config.toml
num_key_value_heads = 12
head_dim = 64
norm = "rmsnorm"
norm_place = "out"
norm_eps = 1e-05
rope_theta = 10000.0
rope_fraction = 1.0
bias = "none"
parallel_block = false
init_std_o = 0.00665
init_std_down = 0.00407
learning_rate = 0.0127
lr_head = 0.0057
warmup_steps = 0
dataset = "wikipedia_en"
Each number is 500 + 25 x the weight over its row's rms, rounded and kept within 0 to 999. Layers, rows and columns count from 0. Numbers have three digits each. The size before them is the row's rms in percent of the matrix's.

# up: layer 5 MLP up, 2048x768, rms 0.0749, rows 1289-1355, columns 448-511
# down: layer 5 MLP down (transposed), 2048x768, rms 0.0423, rows 1289-1355, columns 448-511
# gate: layer 5 MLP gate, 2048x768, rms 0.0704, rows 1290-1355, columns 448-511
up1289 100:504529492481498523487440484512514513502513513499507534527427504524479462527518524514486527547464547486500489492498481518523519471506474499499508533454507496535463508553488474551522504498544507
down1289 102:488534505499516490494475477502477478504536487529492518453460472525523513484473496510458511492512514472531538491491465517528511501515474446504501520470528496514497517509461513464477457542519517
gate1290 099:508540528522489481509530541472487464495524510536481482537543482512534483488447472519507488520514483463512503489514481504472556501479525506518522480541420494520461456496500494498479482514520473
up1290 095:533526511507511507527507507486498496511548513505508474517536532504489508477499526487511495468506485533490480479466488479439532494497516452460517451486508522483453416477483499518482459479484455
down1290 097:513501532512542502463477450466486497475507501499553485494523531513523483489495471466518504494475521506502509508478463452481509502479513517514516507491487530483504515487454464485514500544529531
gate1291 098:456493472494492509542527493467521518517489503484531525438521493478529499536482533506507512520488439516548501478469513458516459462537482525522471484514521514534469494519499498484438491513498518
up1291 095:484531469524495497489544528510498500545463475506469469503537534456510489502471494512489544479450507523511460495497492515537502462532488474518518533483489509507493537498508504532477487489541453
down1291 097:531513513487506530525522510481526512505464514505491524519544533516437474460520479519454485485497560504466500457519528564491526473498508519495505513536522495520484524510505501512477518490487467
gate1292 090:505501518506449503504544486530528498505480466483524489517502510487506527499522501543515510506510457559453507494466536464507473503507480510497500456464528493530520526512519472514517554494472490
up1292 091:466490476494516501479455498507506550494528485509482520504477491514510456515496486449481499509483507485536474493512452569488489517468500489508508558500492535483487509496480529515470453488506494
down1292 102:533455471487527481530502469503477474473532505516505500476525503493484475528501503478475495507474502508476530470486536487479484475509498479497517476537485485482512492512506442543483494515482495
gate1293 100:514507492495526483500478455527484510520519472507505476485495529495550442492502507484483540493502530533552518498527529507488488509512491504496556458490521522522504493462464477494531514513513489
up1293 100:478486535523459527521529522512487518486481518517486502524568487454520465513528483503492491477499519454541529508483506513530512504508526491524525485500474485467537508513474495501478508509476465
down1293 100:545477493486522485502521470522529516512486468513490507530503490500492467489492471505509487543484545525502483486500479538523523462469503505486522521518530432510503479471524502480479501476475516
gate1294 102:501518495470525508461499542520467566501522479483527513519447490508525525495454455520529508511504520489517498486468494531478494459495511510500492479531501448525513505467495481480524498468500517
up1294 101:531486508468530516528468489471493465518459510546483516493508483512526492463512551527488541486532486476502537462490500502468523511465526497515529493463453501524540491515503509438486486479459514
down1294 104:535480506506486524495489471475544545496494543508494514509517521509532457535495474541530483482502492438493520499507534434514525516449547479533487515475495527505527541565535504526506487462493510
gate1295 101:503501542537523508562452513524489486488536509519518480514525506524534485531510519487511515527470493560510477502512491465490543515491485496499501540509485543537523533485517478520495489505494511
up1295 100:477532524472512516512522468530458511506513501491488502531462507442479487483459538545508505476474483519502475517489486465517484428504475457509476460516507534484506558531503450490537537517502469
down1295 105:460517499525524490541505459497510476550533476504468471518490480526519519500465535546512533520495519513500559484532511485486536487521458536508465490532523493484473523513521457496483482503470475
gate1296 112:485525518463511530538509517477510542513525533512500498517493493484460538502487532580504483469472467527510472499477505512480485507512473467471490539464499509524503523505514458438485534479478480
up1296 112:499447491512496463541506487492514528512523444468486484505544526505484512461503466457500525472539512492496502516532530499503503461509475520536546460511501508516502525485550502496518500494503529
down1296 109:495449562508483475513477509512469540504524481485482494484510516518506500575523521510504498488535491497495471474479503491516485460487496482530546516481495542473510517491507515462524495493470506
gate1297 100:529505470494464536452513505491523465519499520523514494530520488505544442508463467492483529506517502512514522555464501471507493506434497475524507527495521516496540534503517452501496504487464538
up1297 103:451492600510546538548511508498514501516494556478489505494481441477481494554557527535462463527538465494542489471516513502490439518542502546534528457512482498498513549462492535522449542496515493
down1297 105:486518550541533500466484541500539513498500489456510470443463461523553522497510491525514478459520484510520449514488520506436456507511465482505534486520445482473489514517494496520507506479503490
gate1298 096:474516469494479546517505492486495499456482497523517559515524469509485542500534506467497504506501537515471504494511469523474525513520511453536516532553447460467507498520551529469499503477481504
up1298 094:481466529476501534486520473520452513516499484533519525521504464545547512464500508502441518483494527515517506491520482461502469480519532486495484503537460500537491475515558487506525515479485517
down1298 095:489489442494429505537518510483490513516492505474489566483458509526505498531525488491504520536484470481517527494504452499502463502512487492551523503494454492497503536491539496508458439460540515
gate1299 096:477516489497508518492502508494497482484495529464488513492495504508529558457539541519482471471511483508490505507525494436504506468490494536534484510514502534505482496491472489480547491509494510
up1299 094:511519522483551516464502525513496501486475484474508503489489482506533479499497479559514489514526483476462527571456484496468535491486454507550509482472533538476433497452509500487503537495488542
down1299 097:519512478500496500481437487454510513488487503514507509496505518553493499495478507523493502497478528555534540540497507529505524495514527537439552466550504478492519509527476498478481493498473549
gate1300 100:490452543493477520533476476486448510520508485495456497488492453462498487523489486479514516472520475507467475529507520496476492453490468489503476490534524476509520505468495524501514518510481498
up1300 106:496501541490464520526448491454483524489540501489467490498462445463500524528484468485507497483521451496484511487534507540511498484538445528518479497502475512542523483481529517493497526535486509
down1300 103:479519510517501539532493512487516454442500479473505521492486505460495526487520513497481491528491502463478507499497437532462498495506500516518541521518543507541503517483536502504527520484513491
gate1301 100:472492494495469506458485495488467504510489557507485486501469451486541513518513517547551495481495475486505501547442538486465485501528499481485466515487476563469525487519496490491507493500458529
up1301 102:525470534506491481534505473569490508464520493515556528516506458497505501516511500468525485498473562533503446510451494451514528475511487533482539525513477487494465516480519534491503533513461523
down1301 098:511493508491514560473496511513508494475511486486482539491521498499479551541455478465482515489487448506501459506546518551505488552493486491502526459501523495492491516477491497482443486470544479
gate1302 091:526502477469485463515476508521551495472514476488503545486508481505486464500495502518483499510513508537472471529505507476469540465496489527483524544445512480514498506510492556462496516525488563
up1302 099:491536520450499501569462530487485480499506488512463517474516512489462495499463526536482502485507510515498502522475473482470476477469524501507488534482466476531452466502503548485529503509503512
down1302 096:495524523444501503478471519525480540520502496481554454543457495490516516450483496457500501494458500534503503517531470472505505481495506452482494504469490541541519515518462469471494516445500457
gate1303 095:480488464504476532493488503508478508517537500491528513476505477490515486515478514507508514534502484511528478500488464490478527518520520465472478461511577481497481561457521447476516512474524474
up1303 092:472484519449486486525479457526529530475466533520540514497510494529483489507485499431458503515512498494494480490515520496527491507492513513501510534532476443484559533540486462543509520489488479
down1303 096:493545487523470515478481479516522468501499472480517515446520485530496479519472490474542528509498515556437523494490525483511526513490524503506472511537510520498499480520501484521494496503519475
gate1304 097:504508463514489493468481483524469510486517573494467485498505491478509472511469483506500516486444469506479466479534501477528515499495516490500514510507463498457506478503539511473500527468487456
up1304 096:448469538546502499485458505554485508554496543494498480482411490496513477493504506498508529522491530486497535470551493499491512518467467485502448512518496492539490526475512531510487493480481486
down1304 099:487493487471488505509477515442447493474486511503481484505502464482484499501512542546530499502473448540492527499505498496466488513487485527477456509464463501485490482515494527525509474504520493
gate1305 106:461486485555502474482516479541524528463513469461503453566518532520489503485509509468529528529480524523521502479493464486505542513443491485497490455482494495514538502513512487471493455557493475
up1305 104:516526503529493482500493481563477520469523532474474507481499511511513470529451446491517534520494480523493539572535466485477545497473469514468511436500530502514509482556521487515482459486502482
down1305 101:519501503493527498464540547524494477495511504492461540500478491514531535465445496527538496476497470508491487495477479475519502509496505461464487553527529545501495450519490525478489497536456454
gate1306 098:516521463507493516508505463518523483504496488475525486489498442519555499533525449513511497482528514509486497522503490501507476492562544455481476493508495524516520492495530492481451478516537499
up1306 099:496495469482518478519495533466503528495489525504485470516540479525518479512477549468523498519509500517484525472515543499540515500500496474518498484500515517458487504491530512530521514505481524
down1306 097:473452504524480555531530491484516498455505488497508516477570521509485511489480527524471480497465510480500476526514520536494481490474519448534530491569483471508496540482515479508468518512507505
gate1307 102:538530485513487503472492493543515497484499484503487548523533504426461517509510545465499502511498515475531473458534481554493514545532518518509487507489513493492496503489504515525473453516514524
up1307 101:534478486478535493474508498515499549495473490491528498463479470492462526484521512481461467519497569423523506529476505504514472520516503527502472511511499519458524472490518542464479498510472485
down1307 102:472512558466519513501491492478487545481479524459479514507514535519490477475476498504478499543461503506486479525470502488499498478519512461465479503516502509508458517496493522464503499511489506
gate1308 092:480502529505501440571493520543506471487495512488511478478507500502474484517535524501528505514526514442473462490518479535515494482511499506479488510469491512494499503512446477502478538483433496
up1308 089:555499533482493537452468452522486456520508478489487508508483500539495467481508500514481454510470459507509517532434498493490535485513495456531495491506493511507450533481528480501505516516530497
down1308 090:508512487490513466502507462493518476502478508477498499512503495454503506494493534528487547483528472550503476516542513534494473510468478487536434488514513484490490534472464477488487480548501508
gate1309 101:534541520492535476468484533489498500509498495507483478528468509506526526544505496507504494528497477528494508491478510542485503502477504479498526496483524492529538530481475507493476520499507537
up1309 104:462505507460513489526523484475467520510478469504488505510487493513449526530539505486507468511458534519513486494505465464488473462461502510490524476520519498545472492480536455515510440525507463
down1309 100:483491547528503440465490514471507492520506500501465470493521495467475521475534490514540483488470493521512457485467490482511507496481462487504491477491497514493538512535454460522501514476476482
gate1310 102:495478451460521488480478517464517505533505532535487515508496522529460561511524451484508498487496502527505554517468513452535483528494505499522553547500517486477541513512473536475503500484489514
up1310 100:533512480536522487519523485453538463507521517534504510464526562541497458513451443485493532493496471529500535551509517505488514507536485513471500485476501469485493484503494517456503492533506476
down1310 100:505535490510519483488516547484496481540474509491496514492510520530494485492473438491525488520502455468511504492502526501509446543547488489478511481514495518496534502486526494477532466460495505
gate1311 095:492508523536512503470584504492504473510483517509458497512498518484496515472452539485479467495462518442491502523495518494471504500522529484549494476494508501485503488473530465506535469515507514
up1311 102:524474475502486480544505529495481498491501485451524575509516502507462467490505528461467522458522520542492535498525540516485503508482534502509494480514500499510485473546500489527493518474503484
down1311 094:446515519498470505514505511481491483477550511481485457497499502518502506508520497510506507530506528520513478514489472492487503489517511474488500551488505494485482471505528541494475498513521463
gate1312 098:477490487514495494514510495503477500464512454445473532491496488480530492521518547485483519554476474469488502467475503505491535526457508508564480520494498491481479487505499476504537487487542478
up1312 096:470495486486474503478492515465482476497500496510488491513502505467462452485535576457517482496472488496451520517512479501512507515477503523467525492534476450524498527510500516479483541537494501
down1312 098:480491535461537507512550511523492492494503464484478509516508501502518512528474528468529498497500470510479516523483485491432486531479486528465501478510481492503514486502489482481506523520473471
gate1313 102:505534477495508506503461495508480487488472509508490498454481510514485537459540473532495483476487472503536568446487512471493490514513519534505525472566442485501471483482514477565479548517467470
up1313 105:466497460529515502502506476511530479534491524517488516527538497478532526494505526540511485471487540539514478515505513491549514486492504485574508513489528512540553471497495533488468487450573532
down1313 107:533531483488501516508462478486487477469548500492529497534488471527538497530506460498463481496496493528483533531507482493514510476488495511530473516490519489502493539529472498472496485487490523
gate1314 105:450488494515512491545507544503478479493571499497543494492484529506543533481463458494515494463525468516498553522549545450508495500485516507465493526517491499481507519509488514485493492482535512
up1314 104:494503533535437533527497505486505478511527472522485519475520464469484515431414492486483480457476505469510514526507486476532493489480504482499499492540496526477521485508505509501530474529524517
down1314 104:492518514523490521536501499513497495507560525471488464476464489486490573479487484470478506471556501464530529536515515498490498495490512499515500481511470463525468479528514511541514492554517510
gate1315 101:512524493533484497497526477505528460515456513483517479509514513512467521491512525527552483572483493517490517515494525479466495501472451506489515516490494502508505487522500492472488503520483492
up1315 103:476457515490512518472490526468466487513512490478451485498528511499478518476509542533455478483482491493498518499449480502494512496540548485474495465505529482542459516456487484512544485492488534
down1315 104:505465451460497457482489481493445528496514525515508463509504500498516501503488470466479531474496536496514490447518513548479518480544535511482479492499565503518500509504526507485534474504505506
gate1316 103:502509475500466488515484491511497473509480510540521466482501531514504502543525505465500511508449455560522507534515513483541459477465494521482491488517505479502503486465485480515493497530505478
up1316 101:514503526486489508503508497537536457503485551513515526493474480521504472521562512513523508489510488485504494472522480548523505498468493497505546501492502511517534497512494475482512484516487505
down1316 101:544480484504526519529490502477502482479504502455519523444471497475507479517475524517475504541492525517544501504478513464509501460529559513510458529514460502499531480515487468524494514511446466
gate1317 106:518491479498481510494512516487490465514477499437508491509465490502493496478488501506515479491526491519493466509487484494506444506467512487514539460488509497503529492507516506473469510486493538
up1317 099:493522505518535454517510509440531542502467505496500473470553492542491504530513520500487501492470506513480499493498479530469511538544502486461508519509459500464514497531482493467514481539546502
down1317 103:486507456473533447497517501517521546508495525544507496434537492499503506554483492481514543519493496494494522539546496477525528500478518544497473506535509487537475513511521517473513531488511518
gate1318 097:450499526521486490533503503525489531459552468495484477517547503534521507506505491541535546496527505473551510477469486487504507499522487506545503475505507539566479490507503485514458500535515478
up1318 099:464538487499488491568474504502491516460460496472538478480495472484515479508503512499466558491488489503486506486494490468485496544530515474506521494485512537542494493500490496538524513521531465
down1318 101:537470496466532475489470511495509491452454520469525528500461539481522496479509515507447482507514511469497539576463502531521517476497487494521516500515533510474530513518498467463510490467518485
gate1319 113:465512471527512510496526477516519491497529535514490482497468518474476480520522538524500471530516501552485499505498489517498506464478500486462481480506479501422501493473521537448518486506471464
up1319 110:493498424503500495499502494498448501499526547534510510517477489531511504508540500494459494518501500535485502491523483500453512538484487479514452492493448519431488489506493495463532470519519484
down1319 109:435537466536509474513507488521536476495523495484531489492494490513522481503522487491523464515486438491520484479499488489534534504497499537517499494520488501484501505452507498484466491502503507
gate1320 100:509509469492487486543499517506490504511481534474501472493498542516479469492503466478487483512524521524532516497514525486456536493518525482533490521520531445512492510538463472509475486524486496
up1320 098:491505492518470469505496519503465516538504503517509486552495485453487504496455492523530487478487509515526476518509536434537493478508512502498494473446451465496553494513488486501476472528503474
down1320 101:479498529517511490470524527499473535553470539528507514557481465500559534469486455568527511536544531513524474510545472522510518500538496506456536483521549529543479481518538496521564439524474529
gate1321 096:489533476479484491465523487523503509464562438500475465512484522507504503539498533482441494497469561507474484480489503462531450523504491491499501488510478531518483449492501490495515529471463504
up1321 095:487447468501470478517519470520530470458479502509480489515506512501508507465519534436519486513461527532482484469503513487504494485469467472483504505532479488516514508499506481502484549520463492
down1321 095:494510501526492516509499479493536518472474517507492479528537517523501572519475540507493483524491466501467484536499497447525510484512520551463519497456449493522466470488491522484527530448480507
gate1322 102:491518526513504549509495482472486489492535496495510524497494416574519497529505485434462512530468511485518487460490490495492520485482541482489483480480473541527514547527510446487530532535470509
up1322 101:516500488482515515452462466448501469455492505493509463499488481478529501491482500481443512476474486483488493490511474499494470459518551521514489517497496530474502528503523459489494534491521490
down1322 105:503566478526526497497473493520479452490519526532480513520522476524531505470490567523498548507478500478488524504498472493497478499496509503462480520533461493483479488464521467495485501489515504
gate1323 096:504481448498465460513484528517484476460460506490509498509561465534531525491504542510523470493528464519480498510523511499471472540510524523510534504499455532489467493443533502520534507514475494
up1323 092:496514475490448518482480526507491491510546528471495457443501478468496552504522480506471461491467507453475487552489499496488477576480517476542490505528466534534467520477478539511472509525498493
down1323 096:535526486488502490514560485504503512509527492543510534478505542467472485511479559498484512478480501506492465523513494478500576525492488509500513512475519517488491461523479473453538480469518508
gate1324 095:495494513509472499463553491464505464495529499509497536501488462535504483531545535520487495531513506532523459512532517450480453483548482490475484484523491490486504486472509493510464529545481532
up1324 095:479470506534475488501534474491520526512541479552485504499507536506545469514543540535509513518502517492494440468497546452420455491473472494516465528552526509524502519520489435548502492486517512
down1324 100:471509491510467474515492478479555475469528496537486533531493487559470496538531505533507526531533485516482499441461470512484447489519505511513484525502529480520463478458503499501461484547500514
gate1325 100:530480522523477502531499510444453446493502415499492463507504521461487497478433500522474543497475483484474529500508497538517509542529489511510409494488537533509537462515495524482487481510517458
up1325 103:518492492494507492521488510504490501507465536471486470513493524486517495456537503508487460465473454508496448458517520472443513535466510525509483553519466484498506469507480479489511504491532552
down1325 104:516490519512460536534509570465487490476453454494491488520454499493537479511498477515470483513459496503505511523494511538513511490525518509462472517535499509484534526466476468478525507514480528
gate1326 093:468494537467458535499512462526479481483482498513507475511533461524526509516522472489513466524467480489507468480512440502470455516482499520515524508501470505501489532504475482496541456467495490
up1326 089:483533510482502509458470516568500505504457480496484524522529488501497471517494500499505517507491443514470541506467507504467516494471539478475514522477492475462509513477448489524542513531513464
down1326 096:465508535486458508500517511462520499462496458488487491525519472498485514492533531497501488545523526529518477522496446490518471517539477513486483539486463525471516514521506542528530559522497515
gate1327 095:470508510525521511504498475468470492470521514477461497504486461436477513468496461534538540495514507438520479489488468512542483517529487515493512477493472501501508522474468562510474468499527504
up1327 099:512459519480519530508533537521493480508510538545537507522509511490496470471467513478491454447496522495501506476588530502482495528506526517496536521484503526494484460497536543461502498514499522
down1327 110:509500529477505487500496471495487516477456491508452487462497480515505457531536489504532537499507464480519469524457494529539467482534468487513521455488520524515493524501514488521479508486521480
gate1328 106:484480509531528504488505504491490494456502508456502502517510466501550503526540516500500504519502491480480505500514503478494505511530481515526510474465489509550566495502501474504526495432464553
up1328 104:538481503497524534517526512502524526478490503506473496509489545438524489496486482516478493466522514527537466539517490482518532533462507494501477470512564492490483495494499526550485528485465475
down1328 102:565503471491520522475452500477535531534506486532477484515474542487555482489535476524500507500516536475519505502510500509529522481509505508511451457546517489487506519494509500563506505496524484
gate1329 091:506515510506505443473503490519463527523516486468506508524464514512484506479554490495483524532456512505526474487496536470470496559498453501469533492470541523453529444476550542508500489506488519
up1329 088:546478546483508534502501464505492506437513477504490514470484487492524511511527478491486492510540525527466521494519520524495497514501483531508459509472471516433463480482507539501514496470459474
down1329 092:459478514490475470489522499473515489504552486502490513524475478489506535450476481509515499480433468503511493492461528503454521487497524507474539514495517503521495459497546516484501468454519475
gate1330 103:529535524537480477492516508451494533485487500487504495514522479511490510486519455498488471490514465518472506506453540454502524507493483518472488490508502485498496504527501482501512453501526509
up1330 102:514501547520499554496527515532491494473543497513448496478487506452463470494526535495437513473504528461496507514531496551536440489475537458500508505524528505477475473504531474515504457485496465
down1330 103:517464503490504519499509533467470530506472454433466532518541484467502525486499566503477526502497503515516525504499487496510482492510548492525477519507482486497461519475506513512453473507480533
gate1331 101:523481494484483472508489500504483463520523499518509462560538468509502511507486479482488486505487491525512497462525495455490524457527499476466484510557469496523501480504507502505548508437495514
up1331 101:502472522485487467541524495533501524480523519474423511486528521467517464484525428464520487491499502502505515486504500528491488512509504530483519530485488488505483408465509535477522492537472530
down1331 101:492500522497537511542521482478481492531529482494481475495489520475523554541476474505546498471445471507533487520497516510506481515533513553519515549495447537540492488470512520501495504542478489
gate1332 097:465477518514537465462525507476493508516495480480512466501486516473471522541492531502525488553512480493472522496525491488541511533496483534494483489477463483460480517534510509510450527503533496
up1332 101:467497487498485485519480485516489475510508524557468505514472485521493445472529453541483491442489492504529496464504525557466483485508438498512472570434528483520518464494499495475531514572540462
down1332 102:514531511527510502474467507505528486528514479525501511511512455511493503485525469442469502502512467485490471476506520490489535455509481549500504482489495539485508506442529462529477509519524477
gate1333 101:482453486520533523464476463451466507468519478503523497485506473451510508487497483527457518482498571540457539496504514484483500543533485491499488486511522527489531484500460518545483510458478554
up1333 101:536505520500519501526495507510495461452500512524497476516537537510483491505508524473523490480514492530464510546492502532468508509447509517509480485464434498491525512549501504516560535512504469
down1333 101:501510509526499472525524488539480521493518475482500488497548496493512543516497494482497518485501517521475504508503470502523469479519549510495477512469469536506503477533491498491491432534540523
gate1334 102:543502510498507499515482500492509464496476479472510488486504503500462506469478445553499509506485511494524462451529521515507492462466435506485505475514557517486513512509529498498528509511533493
up1334 106:502490488515485474494491512494512466517479497490484514497495522510499528481497491478537486461455497514489506504505486519487467493462514500524510547487484529498480519438525468501502497502481500
down1334 107:495525504502446502495453546515509534510472508510508483533498488498493518498487465513525469508522547484533485516469532510500465499516472544489471501486499517512514483515511517488489499515480558
gate1335 099:492546542458501510547494476488491478501518455534471501479512517539434486488495492498494485545488485531486522528508467508472505505521509461514476474533506562490537492526530533521428535464465469
up1335 101:448557500483506480467490470495513514511510511521480503473498501447500439505492459505462477522480496523500488506496493467510501484489494494518522512520516545461546516508517517507486531534444526
down1335 103:521503571509459498524473503504491475481472480458487485464527500467494521492528482527532502501513546483488568493534539495508534499505479492488522480550494504482512481486483510525478474487532482
gate1336 099:502462475472509532502493489483454525492524505529511482470472479489503498514546497570547493479523528528530495523531473528516546490531504491487532451495478496513552483446498464481484544484524489
up1336 098:514529519544490459506489545508555488530506517511496543542541503478536511465499534458513476495482511499455488517529528475502496492522485468483508507481456527466499496509454485487473529560509515
down1336 096:508500496512498496528519514522495506504505475515507516473494515491520523474427478449478514514478465508489504523527506502481495491507471486508525534462480515478494478528502508498539509515467501
gate1337 096:503501492539479507523467488501509479477516529459541522502512463521504473510488491459531546480470497483493546504542444490520516499485523517556477461541514534493523506484493504488503465503449467
up1337 092:498511521525482493478552512522508511502489462445474512469468522503496515494467508531451507510514541533496501526474493534482474475500528568449569444475551517511514473453501499487497505517504485
down1337 091:545502472453569540519477496397477523527495438564520546520490451519485487523473520470466499517483500518534486500554448515556487468493509508450493518499491469517489517506500473482465511499503477
gate1338 109:512470477505495499506546518528506487502465469487514493500520503511511451477506506538557468556475520501426526503488481484518489491496511519538501489478535562541495484516504486525493467509535482
up1338 105:506494505493468515540478514536531485504489500491439522487502492469500485541484466517529530527497485513493522481511502463508509505505528485511490501489480491526544501462506472490505518473531477
down1338 105:501524492557486506525467485495477494498516505508483514493492466505519548472497497504485520498471528530512502492506459554507460516513514527488509440520511478487514479489520488550505491512499501
gate1339 095:477493477490490544468443470527477506487498503506526496471507528492497495504475498498481547458518473531430520456539490509468500484489518519508470495455498525501505490545494494499508489499490516
up1339 100:498503533454545470549513486543523471493530500526467490499544518529447497495472522482470509481539506512505526512504494486501520489494461488511519443470488488491469494528477520441510451514450480
down1339 097:522501483483502491501487500508461484525453517456536535521454494512490464550492477511509478535462504503482501467545454543510533496524476508511523528541513542529531494492533485494488485486529504
gate1340 098:500464515493481518509477516480502490514573453484512543493511521500467494516451468508507481490487492486525534556521496515550485448489556537482523505484461502434487546498502517516536466506497516
up1340 097:481430477516482452477540509564482552515497475442496537454532526518460493511487532531498563476481466521494498515487471520496503485496505524498508505493509452496516526494499467494515499532486514
down1340 098:506568533487506505496496553470524473488517496543509441480519475464489458498511500483502483537434517504478497452526478480464498475499478526490556496557466453546535442510510504510437489520516447
gate1341 092:457476486572509522445500468470522513502524489491484519494519559500432509551503525499489512472440485510528457513483474468465445513487510531516453497503525447472462519491478471493476491527501472
up1341 099:479489526515497469458487476518448488461530480479522521467491503482481478477460530473517453494519514511523508498515493497474469525519510495478524468510519498447462529504493502478553528494474479
down1341 096:496497507502515497534532521494506504467486498455525515494504495445505534562497523531459570490491480494484501528504479473493529524528539495479483474461515461495437513520502530522537488470526493
gate1342 111:495516464523454480505489504515538453505466510529524505477496508465538498453477525483477468507521502495474527458486527508471491555519452494461511547484526530479529520524490484542474541538501562
up1342 115:541476498504523470505485450470492507487527510485506461486503460505468498517514511527542544485473511506494496467508458500509491502486489495513529490487540477484499440538474534456531487541514453
down1342 111:506553503507505508503495529503499464450525481506494488495482470495481499494484507498494519509487537510534467491530523520507504546467518488518497498510496479503543463498483495416492499516514455
gate1343 107:497531496483526510492503523535502475526513466515554475547427504474488488504471460509507468494517545465488441482466486434498513555534512510457525480475508489522500523524504488527497518521474497
up1343 108:506463523526506521472469493441494528433505463511467492463461518507536483519512488546476492453516472512484495522495502479534499506484471512506483499494479519530534496484457499515490518517502463
down1343 103:485472530541516462478549502508483500493465516555517526487502508490485497452529496571520518504470493490487504484489563513486468474486495499478519525502483500498510435501498476460465522474484450
gate1344 104:500482490477494480474499499511485479524510536530488524469543525474499520486472500498483532497464504493512489476509514549461479495511501471505505509525537482524524479493516524455480476476484515
up1344 101:495502523499507437525519504489500486463543489496507485495503450516488464485501486516486476557467505539487468471477488500523498510482543486533503487512547530473490466494472483488484502497447510
down1344 102:506520489530536526480502476477497486478514505497517506518514504491499444519506492510521484494470529502487474454502477536502474550445499453547480472538479512499525457490503531493502543510533493
gate1345 107:509525495506451502481523470535493475474487478446497460541472503591510477525498530520559526482509507498523497446506475457570497546512502509523469506489520479472488488461478501482457496498524523
up1345 108:492487548523493486454504527537524481497541510501536480477503558467516496495499512515481470485513526504505514490487500529495499496510465461498520512553518479524497506509504513513518445523427457
down1345 105:484528503541568472483526501478532474536518520509515477525493499502464540492525480542523459537515504524509493476497424518477510490490502495486495480511537529529500510528486488483496485505459474
gate1346 097:478552514493499518441512487510491517510502507512474451505452520483543535502500483469523530538523460524514509445511496474470508494516528479515522490530503472475505483466519504510529502537509536
up1346 098:493538545507513504504494493499532493476536527554547470464508514515525509543472511482509542485507486486543521521565501520511511442496523502516526493479486475495512542532528491514531504529507477
down1346 096:514475505506513508501524481491511486501499478517502478536527494493483525485496503476524473491539494526505484474527473518510500520518516539492513484491488504478454468488514515494518525515505508
gate1347 105:511495463507519487494469543482518539496500472507522549549509527481504489548489479480486519534501489485511480524482504462483508513471470543486509463466535510559483475491493494515461532487492498
up1347 106:456499499461488491470509452518526467506497481536467541493483472514423545518500536433442466489512530490481538490493521468536506500528514525479448537494513488502522497510484481530465514477507493
down1347 103:484508510504485457484480468489492485471470481506456490486483484484514540492491510522493472484515478490490482498494503497478493513488493469547517509455521469488524535503474517457468514531510530
gate1348 095:508506457435489483513531462531498542499519487500483546473455510496521576443475485463514519477504487500506483521480490471497501513490518532449491478529480469515478512511521503481481519478485499
up1348 094:450529488454494498540499486504468491476486499497498464468468491492487492473497488535479445487470459466499487494510501532504517502531504529523514556494476557495478434507518483522468496518516532
down1348 099:500470509518513564503526565504487480547459492474456512523556491506438492533511493540498500474526504495511512463496516480499510488547498536520469497472488492497470527511535496469489469515554483
gate1349 103:515521483436471518484497489533470432501536500502493508521509472503518442493481451547520490495525514504531503502512521497501461459465465524546504487428500503491506481513487490523486483481555514
up1349 099:485474463521464502534553488505518508491467561500512542493533474494527552500494506496521472502507491484486554522522512489519516454554484543471491522549458545493526479508492530530481490507519499
down1349 098:526476482489507426491460488461511485459511525512511526553518472500464527516515487444510508484500486499483518512508480535483468516493489478515477473554465475526502522520487456475496498553542495
gate1350 106:507468497482467490475444505477517501515528477491520470486490492549498551522518489541541463517514487473493513524487495473520491485485530518477510513517544470478507495461453539520509521478489492
up1350 108:496482487533476525512481489506506493452449509493494515513508463473471490495472507489522484470508505527504528544501498525488488507492475522477477503524489492523502478463512475502505502528512531
down1350 105:481500540496519503452499482516540483483466462548508504474484501489502518531511525540569481504507482514489487572520524500457487541468499535465495490487465496565486496475504472525528463470499515
gate1351 101:511530486519462503512486510503523465514530475487486515566545458510542535497466480492462523546520480502455455528518486507496488479537469481461536523480533523496502495484505495497498515455543476
up1351 098:522498520512462494510534511503519515519539510479476511529498512474501534466546475466494540538505516517525475530488540485512544519552427540504552495527499500518518479474476511499483499480497479
down1351 102:496498497491505496509516529542450461523538475533519513546528534510513499524487500503456516504511472513461537467505471514495500474493481495503500507497474543479483523486452502488495467460538499
gate1352 089:502534501516464496515467498496493481474511541472568460482501501476476455471476470518510521491478504507470471503500461467536509492492513478499499494495461496484492501559494470510506446481522522
up1352 092:514516487555541457519460459540498534505550529496501506494494532472496516505531487458519514497519474512462478437514489503473476490497478503523507506516484482470566499503498508516478493496497474
down1352 094:467485502528545536461477484472449547458493481491497506479444493493520509531444532505518494538473557503487452536468481494500514501538485525521530525520497524533507493551511543551478515489517499
gate1353 097:463527504483567455533523537508480509470481484504504513482506519513506449536490509516477536516469540473475545520491510512503540453486486552488515460501504496470477441471475525457526455480467538
up1353 098:491513507511510489527495554486522490527544420505510469525507484536475510485488505529484478501514493435545549463495514455484457520567499503481492514460510505484524522532503485470503496459454503
down1353 097:536471527465524503496439468493501510483473472480489486544494478516515503507489516507506540504501479508520506494482490476505529503566495496481468542495537494509505521514503508465495559513494507
gate1354 101:501434474506506502474510495534481517455475505481472535523466486510548512493496513510495476473524512431470506484499495446506530498516520509542500520481571451497500463520493485551478506489470484
up1354 101:471496502506536491502534509500503466484527462540566516498510507531532506492459530528466511529497454546493506451491502487499457501423478508485499494451544557480480474506462491485474492478495507
down1354 100:534513523494524494514498493538535427466579513523455513530502490504516508498540475465486492527495481484510507475514482484531510503532490481521487513490538522499489502468478507521476513547527563
gate1355 099:500521531478486526500496525487450486475463472510454509514499517474500533514488563513531511527476506511531530515529504429500458526532479494529496480490490506482497488491506548461510505518524502
up1355 101:537479453491480490470511514469495519491551513505482536484479499515495504462528461497497527508491509491499498459496528445507497471484539489492493505524542494478499504522495489547518482457533502
down1355 103:519545517461516525502469469584524515492500514494543494475487497510489521536464435480499500489505470483504542532455499526491543512523520506481479524544531487513467508532517504535483509453496498